Each number is 128 + 32 x the weight over its row's rms, rounded and kept within 0 to 255. Layers, rows and columns count from 0. Numbers have three digits each. The size before them is the row's rms in percent of the matrix's.

# layer 11 MLP gate, 320x128, rms 0.383, rows 109-217, columns 0-127
097:162073135123147106153180096137195116134149109122100125140137123098067128134126113132119161108190100164073128138157145115077125132152094125051147138170178102086205155162120087084122131126154159121114158084129124099091100156146149125140160102180162098070181152098175117063142114088114078107092083088121127070150096110116151128166149093132105121112114117080161193115125186116103211137128
104:124169117153131140131158052070094141184064142149115097124139126157109110156128116135144079084150151120097137110159054135164163123121079133126137135098121164160071100092124095181128130129136119167188158113093130097073175107115127153150190119088128035099141166125127140155051048119151130147106128140177103174118133146127090119135124111129127136089098136170129184115133165169160079203142
103:101112070166112156103151102103121117140124204129124185128111131101104111187117132086136138061138122141138122078174132113081170158148072163110108121151157125154137122118170168116145088163180123128095124117099163077150181173061127175107091153204079111131090142057149166103176080095120129103157101136158132142173150146141118063125145151118084144093072101194138132134084105151147092093125
102:139137122138140067079082141101132172146149114112092118086131155125144118119201144111133206068145111139075187123183123115143187114117125079144149104120122076172166143031114145102163175101178118118151128116080131108120109115102177129145095155108120139176102139167116134174085088150150119091124136139093155104130147134152073167118148164104062094144083142154127083159171192057127141122149
098:107117068123118082149144172171152126122129112162126151136150087141179128086130150139114193131161087131094219127124151148170083139104126174145087094164160173134161132126134140101120108108110157093144101125152147198100126160138085083131031151141121200168083095082124118115110127154150084091080119114142154139076104104156089081143164046187093151148084111124154138162119105162141140145097
103:117106138149110137114084116149139135159119142116111130181175098085139145172167048100109183120116138115116105106097089130160091117089169169068175102106128148216144064101112153131076097156141132144111139172189138113107147134120144035139154126126130135094139066020184132130101117144135171136148143123163138102148171097150141175137134169115057142133144155146161148091113106169125120174103
097:147156094090178111124116116163098108119151107137078122140144143071205156147104148115106170131120149127146114104101138152094077090154091164134114179104063129139095170129087168098112182137140145105165062159124131134108114099065161133106117083118149099206089103125184118071148124177097070105095086176112160142113113138117049105112139136194149177138097078129099117170094117156167109136092
101:077196132081120145099101174171071123077075174144100094105168112126092112107068098161172141152172148113153064074142112099112166176120104122104147131140130169154147082126122117105128123137192121136119154145134121173140111138143131108123135096107028128078117152160116150147121159170171123089108171143094137113143102107107085123149078165089074125085084183145166127112071183144115149159174
102:126105127080114141102125119148174080114172105123119168132145127134093089124173132111123082093092104101111162133099107113136156175087139133025139120131115104113180197109147166110105163176142152103137183041120148185129187113127202161059147128114083117146125188139152114069152052153098164149125147132147075062104128132154129153158071117124107154150124161110095104106115095124118115107136
105:103117128176126105131104111173087158125108122145122184112120158122097102124167123102178091085175097125098121164124166069136116134155038099137097106167121149107059105109172153142117100124100135105150168155149105156116142162142205126066112176136136141078150197055151128112201111157171132088166135181148188092133078114160137112174100140120095180161151106131138175134172155100123161123107
101:155116128105150195124140162152190113134149089120074149099162108064086079117098130115158101136091162103152137101067134108149139104168115144126179165120131146177143179126173165116116140090153125128123136076188146133122141108137123093107115151109128073165217173076104120160153130098117099138091145182098082119080142130145122144028119082177135138127122147059148117124096075138167141065136
103:110147129116146067139180111165186200150140092090073159193151134127112098074120178123103108080102104095166095165117152159122122139106126157148197125065101129124149172129150096146093102142108053134096081118174129110142142114171132153112147160123169165176133052147100154160143134143163131113143158119099159135218138052128143114187068126106106137132152106119134150163134161141132135176155
099:130120111100085088133134118115156139162133172122156117121190142130088140165113093112157094154183134126148137137146115137104154119159178143108140169103080109157128160123066159212120088165126156199162122128143107098160181085112118182115167157108150139095175180076116160096206177118165167075102096172104087125132108122095113158095130136144124187120135144082125096160102156153026100140111
097:181128115071183114102148125082121079114164076154121107137167124077148092125102165123130115121123111104118102179156135177161163058069127166129104145105098097055130102147073170108067143106124129161090102215113125101134079127155108157128107144151191135127165162140156131089118169147089142161154086106134087202098139148120101129113112137136082142124131095150117131156160211179125184122098
102:151125151083120125080093179113129174159133143063074182118152191116133055108165166123148115087122142177137113142104143171179100063107046077110136118123100147117147176118079086150166121133122131136040077144163081068087130159132128148095127133172130157185163126074107085170179131161142101090069120110103120150134144094113121124122111114137124083151183147143125144153140124116109160146124
103:123168154134122131140123111149129147096170164150140103198109128141086178127131140122157135125124075076139103148148114120106194114142129182117173093143135099158178190109122098136092130112174100116103153072193160165084065132121127152088146103186091170135149093123040151096203123187163138118187108128168119129133066143156110125170136082118135110099097104156113204122104146168115159138167
103:128144106195102118167075108159105127125097123137108199080041171135141104140145142097121112085151163142087224113123068126124203127101106117072049118128116093146118137124109149195121082100101039077151111144144149105142164135122165138123094139111119147090142173114127159127133123178119141131169063111172144145136107143168136109094100079141086130112093123142127163141121135126097154099184
104:147087161160189120095149081121102112140108127132149111127089126127121141078116096146098125131110118144098166164181171128067162106119213123147132107115138155141081129098086095171144172192094153122126154194127129120153109127070150172151112093126168191120105063144158090125096122138125099079207123107127140108184130155067151153102122133173052097176144082138134156116140097139055149157107
104:118119113095121097138171125131100143139194153144093083150162140171192117058190047123131089133117118182133103068145136156107089100173080115188153146117133158123110139145089171059054104115153153086087107138142134180158131188134144116154117148091104150151163153136093111066077170146117178111136120126165174159144097124130103089102171120120166134102088147145152153131133172139176085109150
097:126165082092090128082144105142144148056157117098085120142161119129104146152156106112102089170129131154077135110097136137100071116135035171117159087138115159105157152134171070101146131144177090153133159155146118168157150123223191088227178154113100086152108117131149092107109197150126144118142166099163182132190147146115128157098099119140116115153117081133135132093139165114142104138088
110:173147125146106129137104128151115162167099203118099128112122090166107123108150114114127179076115118172069083128180091157188165106108072119151157104147168108129063175141124093105112128115147144133109105159111141106115111168131174109054084145153123122224156146150165091142133127217157147158107132126130110125113116133137160135175179147085138149061103166109086076089179110136095080084132
099:110162148164064088121125148127100131090139103158174175181126082180136107154112184134196131164134139129201145096116114116200095130178119165132115132105151118106138141147091149065091100181056136075046167169091118152123107139163142109130142161167089111148144129141159161121110083162123097119142112121192098144113076051158089118142129151064111133099142162151161137103098120086122121136130
106:059177073111125128145116105132143124111095125100145161095158187181046113168161090151110146126141116120171178152110135121179127158152094173141141112121086114158129200149095129194077159113113130149128169157118141084102147074122171116130105166089120063173152141111187137171161102138097189112136072144143044128128146093150188136134107111106138142101124122181142187111103172130150126138159
100:078080143156099119172160112162167171039143146176082123118141144151091159115106111151116116120185156105142175057106126116133098139113158168124089107098135162161221101110143100125075115141174145176130133150111086133113101146124141112190120140147089138140145116127123112151086112123119120144084107110167062160150067122169104140107173141091095159139173160173156158125157177204106156069093
093:154154134097135122173122086105161097104115115096125170133150062139160104061080119122094131074172072152148090126172106138057115131119082125079067177115207105153162210111148105083135116121182127065135086113101139183149074148100145118125134130085138132152113144125118141129191078107138172045144112115161117129128150138121121145081134061131122152126087134122124117120129118083079130139179
100:171108127089158147145139098118090093110120164162179185117161116078112200109138163167144153190101132156163117131169109109187125085125120124147099113134143102153149104094132102085058116088123140074153126096134154150106070117193156167123151185121134117108163139115171112106217130153111095148120062122112183093149147112091144136104110047157062086140179173126151118158114101128169108142133
103:086111106135121119118079084098138111124123121112089155141157152167069139150091113120178115119089104130182115151189105114144170078098117111134117072094127161240158126131123152147087098152157149150153161119169161112144135133125132188138140148118149127105115076093128139023158102170143168157124068105170133065152082124125131109137087129124193129131142083084093176124088076086152158101157
096:132132112115167124092126101106115150201126132162138092125093151117153180154100141105112170188154107142112097075178164068103086087168159161121104116094110138123087119120134091150162145146118112142134144077172146062218147123101114217078119133139134120156092190148140049156106186134092112121107076114082164154113087139151158144129130150136154105099187175119165157122071140126132127126085
104:164173124152127115104174106197116145124156135067115109108140115104136092098174079123102162096090171151057120044130099131139143140139146135110163133157154137109181056130091091164189057135131111123096097141127180148120065120134183095108154130089099117196148133059097172172158076175140156136133173092172150118138141088152155131146130104173161134155125152103150107148139137095089124097089
105:105130106121177136108153129150157054105158108130154221102099105126092096110144104088166097055188096109128122142141147150198100151168144133145171063082093087144076134157178118070080052112120115132125126142097136101134128111092110107069180171115133112133140141133155142138131147080122100078090170092128092159124126086207174090124127113120126165135095127132091084153094120138124097114089
101:131120171147109131130150154189149083118152171084068179151114072179088160137093128120101165173116146095149143100178120098134092171117104154174151148120154072096132126078163104097149173178163114098091112120202194135127093114124105169130144128072125095159149138111070105084118139108129113087102068163151152169155138167075110079114163173131113095147180118105149148097111079116094147188112
103:148152121151140129157148178145119078142149121082089128177212100118153059137191163118123126119117119108186123173148127124093141075132128136159164172107109147080132073132149165153107124088148154081138150152144119120151094100135099128036165121094150161131102142120145127151162104132111117092049139042113118149118153113139046151107134153105101093099181120161107087121090085101179147069170
098:078147163154113109157201121141130168068150121148123119111104144125171192126162135140122160145154195141137175058123131110069176134137152117120113121111165132128100087133164183184107170139189111144116165116119160168118123081099084129095123112124168137178118158097148101161173096137160178163153142138123131086136131104144090133189168165171076081090108119124208163116118051119088173128147
102:148125130063118121076143137081135149124091103092177164123081168096089133122174102197093141091110183120165119110092123123129168132141160147150132144084148063107132058115133109127156095145144128065132112141048141078107124109099131079105106053152184140127114103147109143121111174127056125112112130113148153148083088163173080147085119093137088094133131070116119143060142068132135165117172
093:128126153200120100063129117154124094141113073164126165165101107092094107108096120129119146057124119145103163109130158096106173087180109112128140145108084140111126115162136157082144139094093104138123175170094171113127162149102117156111094223145142119134126070181129160102157128151129136133140193119189126156168135134142088056111098041172089146142073169125150207130117084129145089121134
100:076138099068097118110150130135162108142103108194129061175149180101155105099149186085045105132111114117170135134124134130177146147150144144194138134098205134109103112139112172142098145126208101142102118119129125155176079117117129154118077096035118138106091157125095092153158119141157099147127114111197092179131151116121104164132100152118114129108159134094094106131137154157101162064060
097:096163107161189135162137118136093162118141079101132171140065111137091153137140148206078080114112138067146098169080152159098147093135133095156187177072123139152144117110053066115179177143145114107187096081123137179155100123102183084069144119102139137149109119136090112129126125181147146098101143080142183184114117137127164141152181174135165114152146100127147126082166157150145151137125
090:160070116116142087075123180199121174112127130175173085125113143126115141099129104107142091104112198120099098088150121148173090114162147115172132135070113123153129077087133099165123103114118169095076172126203093153078169132110159130114092126152060126121055129107118138143059161196138118175100145110120146117114133121127135130076141190138116103138106085154184126095176102160132110112189
103:121074080122167106106151060163125159118143074200093156125107163154061102097087096127129107093070097140141055137136148136164089090132157158065113161100096192078157146182113164127106143191157124159137158159147109089145131057168136125153116122163118141160155082117140096125107114140160134162150092082128106133070163179160063133124169125116138149066122102119104113125085125136102104144144
090:123110073142132136159076076138129171114114180140133141104170133146160064203118156119138093090172118146122088134171113145136132231160182178157120161164148113103117138123087174125111110121122143123118135161107135121099135123075183178122091144101100091137118063165164195165141127138116126144164157121153099151206142135127188045181138139157097151168104116135135126108142128172075091108105
101:134137154147095124116124098109153146186144091110152183090095111101073112093141139092152176122117116145133096065130127155093151109116097113167204173138110135126094146121131179121101146148039114103105065187126163173121157054062155154065102137054108121158115151115176082149132156082119109140118163101163153096088100080160150108175159123160157141145096174095157109087126139126133164094130
099:154105177115112144152110138075072074130127116111135091061134142095139074116175172079151132116094137132148120095145097090126125118130191103116128143041091053151139181097071106170129111110118112112126143112104164145072116155172109094147127080146164089146151134154158094138152106214157141153118144133093119149160099029108178135159109128107116122128103162149112092140141102186134155159194
092:069089204166112136091189077129102139164116150158103171149072144173103174103178098120103134099119123141110108156122086180069202099099154178148134101101157152117127149158128181085167115110175124129149121115149074099097121150132126120115125088165129097091120125159101123037060092121117170147104133105133146155089111095164140138098118105121157144138129122098153193094128158143082136190076
099:191139138158091117055146217126124085145138187102145166123093126115084159062148135058095085124138127131139159125135123089114134118144137144087183124183137122091120162126160120110153167094163073117145139122141109140125104113132146117141115167132157185138088120175078114156118151189087129113106140117091162164187148123222165164112107115117093119127152149140130171186043113103120073150145
099:110119128098139164129136177108111160095078124152095151134171127084143097108091170135110124108134153157117144119089114113197138157188143115192149068112143129120116139174125182096112142206158114140147179165168122127097140120082178151133104107117143174158102101133113087148153085103156128080080105053178081151127144125118140204141065106134122050141113151085077152083135113130128181067146
099:140132153125152163142142126130070146133150151124133209097154136129114119107058130140126119104140056133065141125132110071117099131126150110086132162120151083120156177081088092145095105088144169117084176125056175160116118141131110132203100120151171168174125079137130201143179117149111102128155086115141120091136124160086213072138162144103108111127127115128183125069141094153076077132083
096:151114102127155101184137129091093132153092140094180092090139080086100101123071139087084115108145104123124092145138089160051146123151144179171084056128101176145116158098134150113185115140093172139114130126146116136133104129169116102135127162155129121097103102171160096087126171129149149149161150133131126253117052073143105150201161098168110147135120165148144106149122171150115173172148
103:130124196134140114133115182114122153093094199094122162157144141064138155124099100176123108122090144152181112147132161132147153117138053025194159090119142116089106155119138126150137123142204136102089096167172134114134129100157098202160115087085142149138132139085132083083134055161111111086163106097127122155155122129152104090145118161104108088136120133079162151138206086166111127137104
094:151117126135153178123109077121117086154146130119110102109153127120101126091171132176128104136129138161166086115133171145122123119135138182185134146104175091167092194134139140144117154073118140126066185094109110135105155026184127124158074147050072116129132080121081152158145115137170115136082120075130125138083133053120145111130203121149148159155099136048132133129142172085184139144117
102:156115123176135126117140178113181166096125097142156152134096092130164094142133103149124155089140128149129102130119082116099109111145099100121114081107053157140131148099067151141119196133086115067147131121150140133080071128128163206118097104129162141056059133168146097111127210139108070047117122067107129112102125187187138133134153161109115142162116166095140122139149137120093112174203
103:072164125135173151115110117153165119166092176160076124084089146082199165129129143129136116105104128153136129113110094067144128108126122116096130111133157100157131178157167115068159152117179139135121142185130111115170072126149180082116129148161114101131091178075107169149074119088147019136115126068140098144075133121168118137132094165114121111065123121116180189130136177161122173090089
103:148150139093181193087156099091140164106160143140084160148167134045119105154073100144129096125142103112118108135139131161155119169071168177127168151093170153121155113143121148089162109128142147026117170139166136099080168127081113165111111116102108142155174104114102116157201163096102074166110119144122178053097109152159069160139087101176089113151145124169108126126161104113140116104164
099:079080106139102091183160104135081034115132125115123094074147097150158134095077112150077110115141152148083128081094153103100163160109138162132071086105121164128101108150074089135172152099149161195120099126168176131151125119085128130111092109181152141188122120135119083107154187139096074161112071098105117213084118108106155130117106101127107097171109143145152103108085089155166133111102
101:093142124114086200129180128073140136151112114173161185186202165106185094085131107197156091133137107085149101149132096131191119128145129119095090138138140109106050149133179129116056155159133187134119143125117173077118119184121089095156124069133089157110165138101117102149121136169121156160126104126154156043109140062183162137133128125128127098084117099125130131159105135125178143143119
112:100173099088142137082174155126095156103131127104044143119170161117160119160201169142118113138090143138096138158061117133145158132130116141071127081126122111126102188143137141164092223106197135129148110078125203131164071143118058116118089145095163132161140116122165145157147100139167146104157138145135109084106134137087101203172087149136106108151105144159137052106152078133138148130136
104:096087131108118168093124157123154148126154119143079172177147165128151173122122116105141190097190145125082103185142101121118081083144137150108061145118147092115148173092141146112131152134168198097096097123093146121097167132131091157127133101127139080149132161140164166125117187144125130173125061102180196172090174185106126081119103110085112142107103126136209120091174175110161196134101
096:079110083128139130127085134131107134097156066093062105049157134167090112114129110127136108096093165136118150127134139100163167130153149137144155119190141143158092154176110170109077201181169095141077083131130056144151168190126109160147101069150158100168132131149118116119145163124109173120127074096124105101088075100088118141167134179152093123124155074144139119201091145120168076135160
097:115159125143128093148164115202105145164095165142122077122168049158136169118131127129154129071131156109070132091110133146118198177146079126141138152077157117105103162181140109089163174129102102117090104098098122101156105103160147083083100150147098116102087186148164163099103139187146052094119119133196093122163104071092163138125057168128099082144105146137106118143188151145108130139145
092:202067107123074187098052130089095103100113147127135180091155126189116210138112118144154142159118116113078133120111120151163086150144133180150114113137126121128092093042087114162118152089121165116145134133143129173106141092166154134178140158119082140174101098083172084139140084114128147121094127100161161081152141142176120171113182095130053091102109169152095090151159099108153115120155
099:163129070136151132151117105107128112099203173218154147068121156086095200165107107155093113121114129175134103117118109102093120065103135152111182122111178117096097128207141102117100105109118103086123093055123130117102103158049109129123160118144070136131195120125139152105127130109094135129130129077178163141208152161149151198157084114196134145131115117122110118137132125108160142145120
094:072158152092176139124192167109139196171117149214133135088110119155147148147108148116164190124072133090153132142105154157126116091066107143101140132101121054149093169107106156124170131138158146134121108114131143150138132136171220192132141164094188136066171156076137116093143154127170148130142106113103108068138138135149134088097101063155101163178128166144139120133109112153105195141135
089:140135137141137102110082131089133117098163153136141101190133163104140096131109138128119141065081175098134201191119111053159100100113096114149124106119104144134183084134137151123093159105126131077114191102148153084119105105102129080090146070116163097120117037147073156133092134135161124140136173167091107110066085082051123127126149049125150047165117119124110127120112110146102119170141
097:089097080125203077126161161121114148071129138114102158091147143155106147174112148156101146194158140171142136140086083107112150131180112106133106086100134136097095197138144152112091088142107093098134085101124091130157152120192172123159144176083078120139096091135162073110094131138122068081171113162139133118141126090133097167095178200099143151123111117157176144165199144141146135141052
092:167107080111105127132167140184115089144153151121149144173085114166073114150163147097161113109109118160098119129111168146105137124113181157046121137137095136198097124141035122089046167176099088097129103124158111097171145074114154133107148124096122100138106155096092178138120078123046152140064095187099195128155146143140120126103112092096126124161123059133107114117128131156091135133097
095:144160081211111130122086152164096185165111112116129151163125101183114102100068115102120084121149127166118163107089133126102119152151125058192095100145136127135116129141090162092165143135122182090090109203157103119132110142146184050167178134100175095152165095089154150142138126129097127119113118137166144139105117109117117157079131123099185215145134113136133171089071132135168061083138
103:099103105100132101114139098200074151123116200063042107171142133115087148149054102087104176122101132146106102079129096133145164081141142171158131096130114169135131124152152106135111151070141159095086159146107122082133141117154161135090073133154119088100129080108098140136198088119151078126124162165093118148134137064123146127158156161101100074107108103141150108141064048141157092121099
095:104142133164076124090171098084134092179105102133151160164080181159159099129125106114157115138131157105114163169118112169140216135145102128124171127137116128096134172138090114157115117129111131135151110082126119144145167162156138100152121091217159099078111137117243098119127193112111162140103144101144116153117082176141166194147114087104062159145144138129155092154131160169172163110198
109:134195101090164107080090091162108091122141112109114048114094120134113071145130121144098171070163148119159157193102133178139137112116149180157163189100100150116129145113153128117117145113067132143118195090141198088087084130104166095093169141098133174157135146157131162101112093176169153144152168130076134082173108141098125166068102091150116169103123054094138113104114103114088135124124
114:148103156141116116165122098057107095182120166167134078161081086067185165098128094151059116100085121103174126118157136112176143123144091124152159147124087118097107173067151174105173157115154070173133129117087135170137083125114121164168107145082127098145191115191123134109100121168068145182140165149116130105150080119132153117117071163134091190125119163107190147117152142120094095102126
096:157095170102133158139053102166118097064148139109134152115186102073087144112162134151146131095213172093088178158111122162099147123110096065191149121145182157174123120177137108110176126150093107215101167108136176147127101104101112121092074133096063133130122127155178159178127095160129092121112126135144150087122180111106140159099117110100135119127165143150135059140097153138079140112093
104:140131142141123119178172131159061165084115121128154211134096160125068104107149069136158152068110108134092135163108139146080116168116079146142117105154111177151089168135135111178139107164131141161124143179065087144120086153104086066125144174140119139183109104144122138173115153141154130147150091122195160097067107117167098151162182196159126132136130164164154128157164168129094092200121
092:172133113136083163097172094116091160128183162158116163141153087087139112079187097149151179085112163176128121086129096095106150128114043066106133146201093090086166155119144088159105080161075154094159148086117128207178081141100142127136139115179161098142140128126141103161146129167097132069133114126132144160132121180148138188122104107146163142197121169127117142086130123114100158113155
101:153171107143172102141056159130077146110088132094102141148098138086142111170135120154171167124063130152167133158123176072149133064104133098130166140085107185122076130086095090110159088102181179103094105207123086138131128097118126109114141120075099163133129105132123127129136091135135121129185077130148160167133188131124118097170147061090121155161098214163103154107113157201141117118128
103:117036127091134146164117067128108175097111150088068153120158184158115090160132121145083089139158112159079109093175093129127069111135122174129140141132169100135141123183113139164086092130122125118147177095078167159073137142159103086160139147154144125106137093104138138084168072089100152189099155102105100219126144105146157112128129119118066132130053112161128165109125120164183111115089
099:103122116098106049130145126139086116134131112090160108130155122131132133141099083076119133113187134048164146127099142118152189165085171129073101100150042171151130138142206130078104120111144121133108134126133128106082161084143109111078101132076084170110096090130114054107112089150162155141120144168134093158087059188155119155103134122142068145091143060133174167114143145110138154151103
107:098115130142110140126114121053167165078059129146113169107143152150131094090094117158149113152114144064105104058169178123115123126120104150120181110141162187127103171075087144110159125168130098128183149138134165170106133110150165093144161168144072154081143065102068134125140116094137172113115117159137107153126145116141115116091107067165118198135179148068173160160136201101092140170096
100:107161135131126104132171111134135158078069138193173162128151079139158145139111086117176134099101088083160050090165103182092158096178137128175198131070143133097105096096177124121107147157070111195147075141148145079182069072154151169179137125127174120112146122141148077141156129113121113096128143121145130120073187156137127129142107112141080117099122133146114140148143131197167172123149
100:157111054114148040080134137136139120119187157098191175160147167146130152169129121105174108169123174136161169138142176146136117150116175106140143111155131078133181107146128098192108149169107137082082184125087146135170102165179201092124109081132167102138135189137152139130167132159128116144038176090126086119116142152157109145127130140131102148111102131084120097145104134158093111204123
098:157155126150055131119141077069079120157188139104137122099152129090105135140111129163123064102155108119119115102139158120099123138157178100207153125111148178196173134135119149123095158071125118105119101119155232159106085092078132146112082124192119094132128126154091098097112097134078114118157119101105129142092101146168083156188116099147147106105091115119121112097101043090103075103098
102:155069124133118122095106172102143117122114102137173141067071159133110133124161161120125113097168095116109114065116088120150141196119083136136131190082129114137086120099131153107120143167113116118069130134144136103174155185115127078143107112173171193128157058182115048127189141107175125079173127108105142120139125129137121085138116075082129141117161051163142140153181118111100175163063
099:085136122176130136122118113089117141093097137116135213113135071122183119138132129150138104181140136174116170158161081081148132178085126183155119174164190168167102114097125137168089134090149114125120143173163088159071043125151087101140122137111106112137147122146105163152079153142194136160220119139153126144091147090174113100161111159071142140177147126140111138149075134146156170164081
102:135129162166125134108106116168096068106074126147149143151042172074092145150112144102110117153126181125141166120066120102133148157131114169171086163159110153143143189100182116111124191106147129112093158111082107170092074140073089081085084117128162123132103123062127083149095123104124113132139138134127143175115088120204162147114103097129201161169175088152123132086088120064149139121145
091:123182131130118063105132139120124148098133130158103109143156130084060142133126072186105137107088135185113128170193110126135121136164056111160176143079142153144164074124154085097091116141115052091136225139096157136119098133095113191140079142107092137074107129124086118109113161117176171078160130156107103095064118150159137101195132113161132130172145147163153094160110158104096146141152
095:150105120200187184045136144127163189071112160104120078124104123075123155186115165174084073103077121150186151171091085119097106114135118118091093208124099134140156153112184146131123148119153108124142167117137128130100093148115184123112150116151111125123160102103099142097076140121172160045155129116112121125157163138070111117094121089113103139200083129127177124132158090107134115096136
098:125088089126127162143117145128117133119083121139144104104074204140185138195099101111130123175136104156118058118130157134122138123155119112104125093084124076123133088105126194102142146083123132138129093166166163119135059069088154160125145151151127081101141158150096109109164114110113135079143053152150109101168121090101195124102151082106064094155089103188138219144110091146093140131071
102:144123147113128175116129108125084133166122134131058135118171104152123149076090113051188136137122145144096079189096154112169163148070157155074052129147131101125185092161184177117158107100097131155111122073087168125129127124124128132116152107115102121011115139114129143109116092159124108128089083160130125107133089141147168147088065136119048158154141147188163122103126126115156155151094
096:075094113135108110178075088099184158131102108201163134086127184110130130122126078140089100136090118118076183180145184119117096073092143100099143188110158110081082136137048130162124075120110122096132135113147148089162100169144134170104119117145142136155149130139102116086141122146126189095058137075170138070107149109183087109113150133137158135086102094106159114092129122150142092134054
098:095100095181094123033149139162080108125168182128167112084167158150138075116104086085100138151134171104103134152120076140119122147180150170111080145179138115123144134115138139181093129113160150147115079105131212152139168133157166192140080116124151121097109178132129160172167150151130152121158125117168121161046141155146134154172228148094131123108134080131154154136124171153121141152098
099:160131068171137141146179165146078197147101104160136097106111146141113125204152157148195095129132088211115141126158163119168053109143123153158144154163144098048118133159106152111185087168159123134141054145072125119137060124159150135136130124136135128151149179127175093190142160113108140084162157103121155192149095091130121106118103190139114143104161121155130085141095102122122140093113
099:133118074128151132135112142169140239135105145181106102083140190095162187101133144180091150147159127058206102163107125102127188130164137119096103121150105103129147168103125129162098079133104167107091128078145125115125067159133109142120211159130098102134124074116179119142116137122072129109141119125164140095151087114142148147081127147144142166071110084099181152155112110187125122168090
099:053139106064144157090153125081101115109103132129121133163117150112117074118160154142041152177142137115090135147098154146142154079159146081135113157104191181185102146100147134169113133129130165124151135105130164148156098100150150071172170120078163110096170131105139187123097182111123119078103134215070160140099148119151107151146149101110091147113143081091178175180095077113122155092131
108:101104106169180128146125224149085139110142134164126174187129138098102105128173111141081143092103144131120102163145057106143098141154093111171130106142114165153126135144149152149132123115127139151107087120118145150101128113100109047211127125127137130061126128069212131184124174125118117167148150121166095074119109137126159195103120157123129151063140143080148087084091202106071137142108
112:120081089119126136109149026127112166129216101128104115201144076119102141142172127095167087130126164095160172111128096110098065150188110142066152112085096138145125160120127089145164114099082134134162084152159158118138147129076179094115137163164180137184136135171116085073088135189161128122156128094148094112162068141148099111079149151116110091152105147142141161152104086138137102113105
099:093098146124115098180147151109085150179122141089103086110173146126107154119113148095162121155115178180104173156124054124135102157152207128189122110101112105135091166221118128088080109129153108144112173112162120164082135158168149108169124072055138150155149089118146168064078203118134140141119133141157167106156137193098108140157151174127148098116145116147144194093117144156110143125126
102:172129114155178155137109100179111122143144113136063114165095126151082130130189134092164076152131114175150132148156148149138180086086082131117177202121140128103098174107095155143100147158128114161193144146124136085099103090068106153160095038136126152106116134145137152163117136109127160116167196187193173115150107131097145112099132110166076130123127121110147122140079064115064150185100
100:156144090102145122106141074112115139164123166182081128117155154157123138162138107097156113126148133115094119066130147147101151082146085103109096104112176146112105177109090177113123207148112060130172094146102172202132151069083141194176129114145113062137100124161155141121097133051159091174107115082102142143123147131098150135165153052156125102127111146141150095151104150162084060172101
099:128091064124131074128147145140172159112175142151131154143126178119147161153157142141158095108127150143116082060132113076131112107143157153125131119123085143162082141115119113113117172154132117163164100124152169116107124115110085062119074129169075128175161123084096123183115069109143141088160119176163108175104125035082192155078168131157161220161117144090121162172108120174091115125102
101:130159051136098145083153183133111137160100133122095083179135181123125160147158096093091160147080142081143117128071132168147102138123083153160079132088145109097105151173157107119113153105159056132165110091125098085187181110172099104157183103106140128095132107181147125142118113132182083172188125093111165137072080144189134121136159087110111141180126082156135175130113161082134151134174
104:083070110172144128123100165104151157134133103165181165119138148119103106123137123175157174083206147083108129127126095075090202153100103102084177176152109130109142146136140096130118056136125103175111104127092102155175179126184128123071144086111183163066171109132149134106146155163155120081083102118094090145171088087152102174101155119113134167108079134114126075138150168134105073152125
103:096144148060113110095092132140098094108135094115143156139155139074189129102068142143177104145148149108087134130132082079143116112103124095131076120091101084045180105128169085160147176091222132083100109095061145149168087149163140159131176105090129153158160105093157141156140076144155126111120187109209119170123145123131098107102135142143102086115171116174106120161157149161135099115109
097:124156125109178094130114070153095128127142137119159165095116200130027079126176137129183099131197129050108126073148114124140170135155153113157126149121148122083127130104151080169143121128147148111105118120131171119121084121136170172154076118143119091081059037111095126129127128141119148160153173194152161076131140103100116191122117156158199141130085125105117123109126124155122086079106
101:101092179117074170106111092148100143110109165116137105162090173119112143106152081118136135123088095153109159098129143070129120120076065142126071125122109079134149043104122076128177121135159160106134068164149119151186116193123085104132135126122093132172129118139094171126169126169126138138136099157070136157186132058102100168151168183146082169094110149170145145208142129168084136103101
098:144130105155175170147136105111136110114036179138164135147099105179121134099132126142087183153165083122177098163121060129158094141100108153202176099111182158108141182125112122114101119149156118110169135157175127131108049116073151168150156153108105134122095108129133076142156112166155152203132127118152120148160065152119154172178125130183134086176108137128083152090147085155070141125096
097:163159140119099178143134138088117124087133148131088168082165156079093193145134132204059110162116197115116102116149115156132126061100083096233114158148165122170093197081125152125139134155086122109127130127096100145082138150111138134173088157130170139160131127102187096164146128153143121128112130106127193103138123147168152152184168136172105063106123121101142087094176174119138121143099
097:151117124064151124127147179132174169114078143105134145118093118125144132050176156107057098111170216148157128162120092159129091114122135163124154164085135123128124151134156147142193150150126108165119110107201138151172105119088147120142140139161137098127146149156140130147032122103144207112142165153124104096096161153205183103115113189098085161109158149126189080150097091132140144119141
107:116123124116153143138103143156175149143118186064127102102140134131075111157082168121130137143149142107088163177147155069182124110112116167088170147139112079140189180143154114137089106106202131124109093161151177121131153126175103119242125063129163138121097027121102098150138115144170186159114126145150079175100099161145114153097126119101100145136118087175157083083119106139140124119129
100:166080126149101122161129126114164112154152131052124140139102122136127067132103111061079087159174173099156138171154111069140168115160097121206139108170099122118097110150169123106100110179134118125101110141084127126154147138179145165089158099082087192109139173113178134072160133173148102124149136128164141080111134078153057091136188139151163125099160071098135137128134148178089199142131
102:123099104178135148033133123131088119112145167073128098151141085119170137151135101121149117125089150133183145062139095094088170093141152113155141199148126092090119152134145126078110166109094100091117111107058092117155116124117123100097162163134089196107126147151143114122125149140151165161136136083115097147178144089109081102166108107101053123175060159029102154090143081133133093116135
104:161065150133087092123137156115103092165174100105103164138149115088105084148116084146130168047164106153108122102071088095104105152146139139118165132147158095134084111118101132155092181062155121110108099171121189138096152140119161084102097109139118070094186110112182149070066137115100108108088170116119189148133118137079121084136114112140117150124183160045125144070170154146096134099149